Part of a small language model's weights.
Size: width 128, 4 heads of 32, vocabulary 1024.
Architecture: rotary positions, no biases in attention or MLP.
Training: 82M tokens, 4999 steps.
Each number is 50 + 15 x the weight over its row's rms, rounded and kept within 0 to 99. Layers, rows and columns count from 0. The size before them is the row's rms in percent of the matrix's.

# q: layer 4 attention query, 128x128, rms 0.0899, rows 0-19, columns 0-31
# k: layer 4 attention key, 128x128, rms 0.0891, rows 0-19, columns 0-31
q0 073:72 49 56 74 49 20 65 36 11 66 35 35 20 55 52 45 74 39 40 40 35 43 58 43 90 50 60 32 51 43 38 52
k0 100:77 53 28 57 60 76 44 42 44 51 78 62 55 73 39 53 42 36 66 63 39 44 55 54 33 48 57 49 47 45 34 32
q1 103:66 73 54 50 48 01 52 71 19 81 53 60 35 52 35 56 70 83 63 70 37 42 46 49 60 67 46 52 57 25 53 61
k1 091:52 52 46 55 71 55 48 40 69 40 74 55 31 55 51 19 33 40 61 44 62 56 46 59 32 35 57 37 48 52 51 43
q2 067:65 50 43 37 44 39 59 48 68 57 33 58 72 48 42 36 25 65 44 51 84 51 73 53 35 68 40 45 59 29 61 61
k2 083:51 42 53 35 68 77 47 24 59 52 49 54 55 51 55 42 66 51 54 24 66 41 68 53 44 49 43 36 31 73 55 72
q3 096:62 54 41 50 44 29 56 68 40 59 34 57 54 48 36 35 47 54 58 72 54 44 60 46 51 73 60 57 50 31 57 58
k3 093:68 59 51 54 68 69 55 28 66 35 67 72 38 74 44 39 60 53 59 55 63 46 46 61 33 54 52 46 31 53 44 55
q4 087:43 71 34 54 34 88 52 42 40 40 61 43 31 58 75 58 68 42 59 34 49 63 38 52 57 38 58 45 37 35 60 44
k4 086:40 33 39 36 29 25 62 58 32 48 44 54 61 37 42 66 52 43 59 41 33 47 57 48 73 61 49 36 61 79 42 55
q5 097:45 61 47 39 34 73 55 52 47 33 54 43 55 48 79 58 49 48 52 23 15 18 36 72 67 15 51 48 20 83 43 51
k5 088:26 40 46 38 39 29 55 56 48 75 22 46 28 58 56 55 70 52 49 64 20 55 49 32 75 67 43 65 80 50 44 56
q6 096:68 70 77 89 59 57 44 78 46 33 64 55 39 58 58 44 52 55 50 60 41 47 31 36 63 52 65 67 28 44 64 75
k6 100:38 37 38 51 31 32 70 57 60 42 22 72 52 54 78 69 64 36 45 11 17 54 57 50 46 49 50 61 33 43 56 63
q7 111:25 56 68 58 63 66 46 50 55 38 57 35 58 47 57 68 46 47 28 33 23 49 72 57 50 30 61 30 71 69 49 42
k7 105:45 45 40 51 44 33 41 86 33 46 44 23 75 39 61 74 33 36 31 50 53 56 38 53 70 38 50 35 78 47 48 23
q8 115:46 46 43 58 60 27 62 37 44 54 32 44 39 51 67 52 48 52 67 44 54 11 45 45 34 42 71 60 43 83 13 53
k8 094:16 50 59 73 64 72 53 56 61 65 39 34 61 51 50 46 77 38 76 62 53 53 75 41 59 38 46 64 26 29 55 26
q9 118:63 43 49 46 56 40 48 16 54 36 43 61 48 55 42 56 65 76 49 66 50 43 91 29 60 48 48 42 54 28 48 28
k9 127:18 48 77 32 29 38 61 57 38 70 41 26 66 53 57 51 53 36 34 61 59 63 37 42 59 55 46 38 71 58 64 54
q10 104:45 25 34 44 54 54 37 45 48 30 34 58 51 40 48 62 36 32 42 52 31 40 51 22 76 61 57 85 49 37 63 37
k10 105:52 40 51 48 48 57 85 55 61 49 65 52 58 64 49 27 72 85 44 17 52 38 67 59 40 65 32 61 21 66 50 55
q11 106:52 72 45 69 59 43 14 37 68 41 69 46 33 66 37 39 56 44 53 51 51 50 73 33 63 65 56 40 61 60 45 35
k11 107:60 77 48 49 56 63 51 75 40 57 59 53 80 37 79 35 52 48 49 49 34 71 64 23 65 43 48 40 47 59 51 44
q12 108:65 32 52 60 49 38 57 77 68 35 58 55 37 35 59 63 24 57 83 26 44 45 45 33 53 42 38 61 49 53 52 72
k12 103:35 62 69 52 52 43 39 45 55 54 54 53 36 70 53 72 44 67 39 33 56 32 28 22 54 34 68 59 29 34 67 63
q13 120:64 40 40 51 49 38 59 48 34 38 46 61 54 50 31 44 64 53 20 83 18 61 32 57 66 46 28 48 45 27 48 39
k13 118:90 33 22 40 72 41 58 52 39 69 13 45 28 28 35 34 32 50 55 34 12 53 59 38 23 61 58 43 85 42 67 50
q14 108:46 49 52 22 25 61 52 55 48 57 47 49 65 44 51 57 83 57 57 50 52 30 61 57 68 65 39 22 80 39 57 18
k14 108:56 68 33 28 36 30 66 72 48 40 58 64 26 46 22 44 38 51 68 74 37 27 42 65 45 49 62 67 70 50 54 48
q15 102:78 53 52 58 53 59 34 82 09 55 40 56 58 41 39 41 40 34 45 51 51 37 55 69 54 53 54 86 35 74 56 76
k15 103:78 61 49 64 44 53 91 37 88 33 60 59 67 58 51 42 72 58 56 39 71 55 70 43 54 69 51 71 11 39 50 39
q16 148:40 39 69 55 42 90 54 52 50 36 42 42 60 57 64 47 38 30 41 30 40 72 41 70 48 48 41 40 35 81 54 60
k16 108:39 55 51 48 41 16 54 65 32 51 47 29 48 62 38 55 65 32 30 68 55 54 50 49 68 47 56 48 65 40 55 38
q17 076:53 43 76 73 45 55 35 75 37 49 66 37 40 61 55 62 44 34 47 41 26 58 51 54 91 51 53 42 38 58 54 56
k17 090:66 62 20 59 51 35 70 53 11 50 69 48 34 53 67 57 49 32 25 61 46 42 46 59 45 47 59 41 57 45 79 60
q18 098:56 54 35 60 53 17 56 52 47 60 38 45 48 41 55 39 69 66 61 65 49 38 57 38 39 73 47 53 85 41 39 42
k18 084:62 73 58 61 84 71 31 33 65 34 62 62 48 61 40 37 39 57 50 62 65 46 50 58 25 43 62 56 42 57 65 37
q19 071:65 47 35 39 45 39 65 46 50 67 45 43 53 35 47 62 29 40 24 74 17 47 47 66 52 45 53 57 38 63 52 53
k19 084:55 60 43 53 40 52 44 68 25 46 23 69 46 71 36 66 35 54 47 65 33 38 55 47 30 63 44 39 80 43 22 38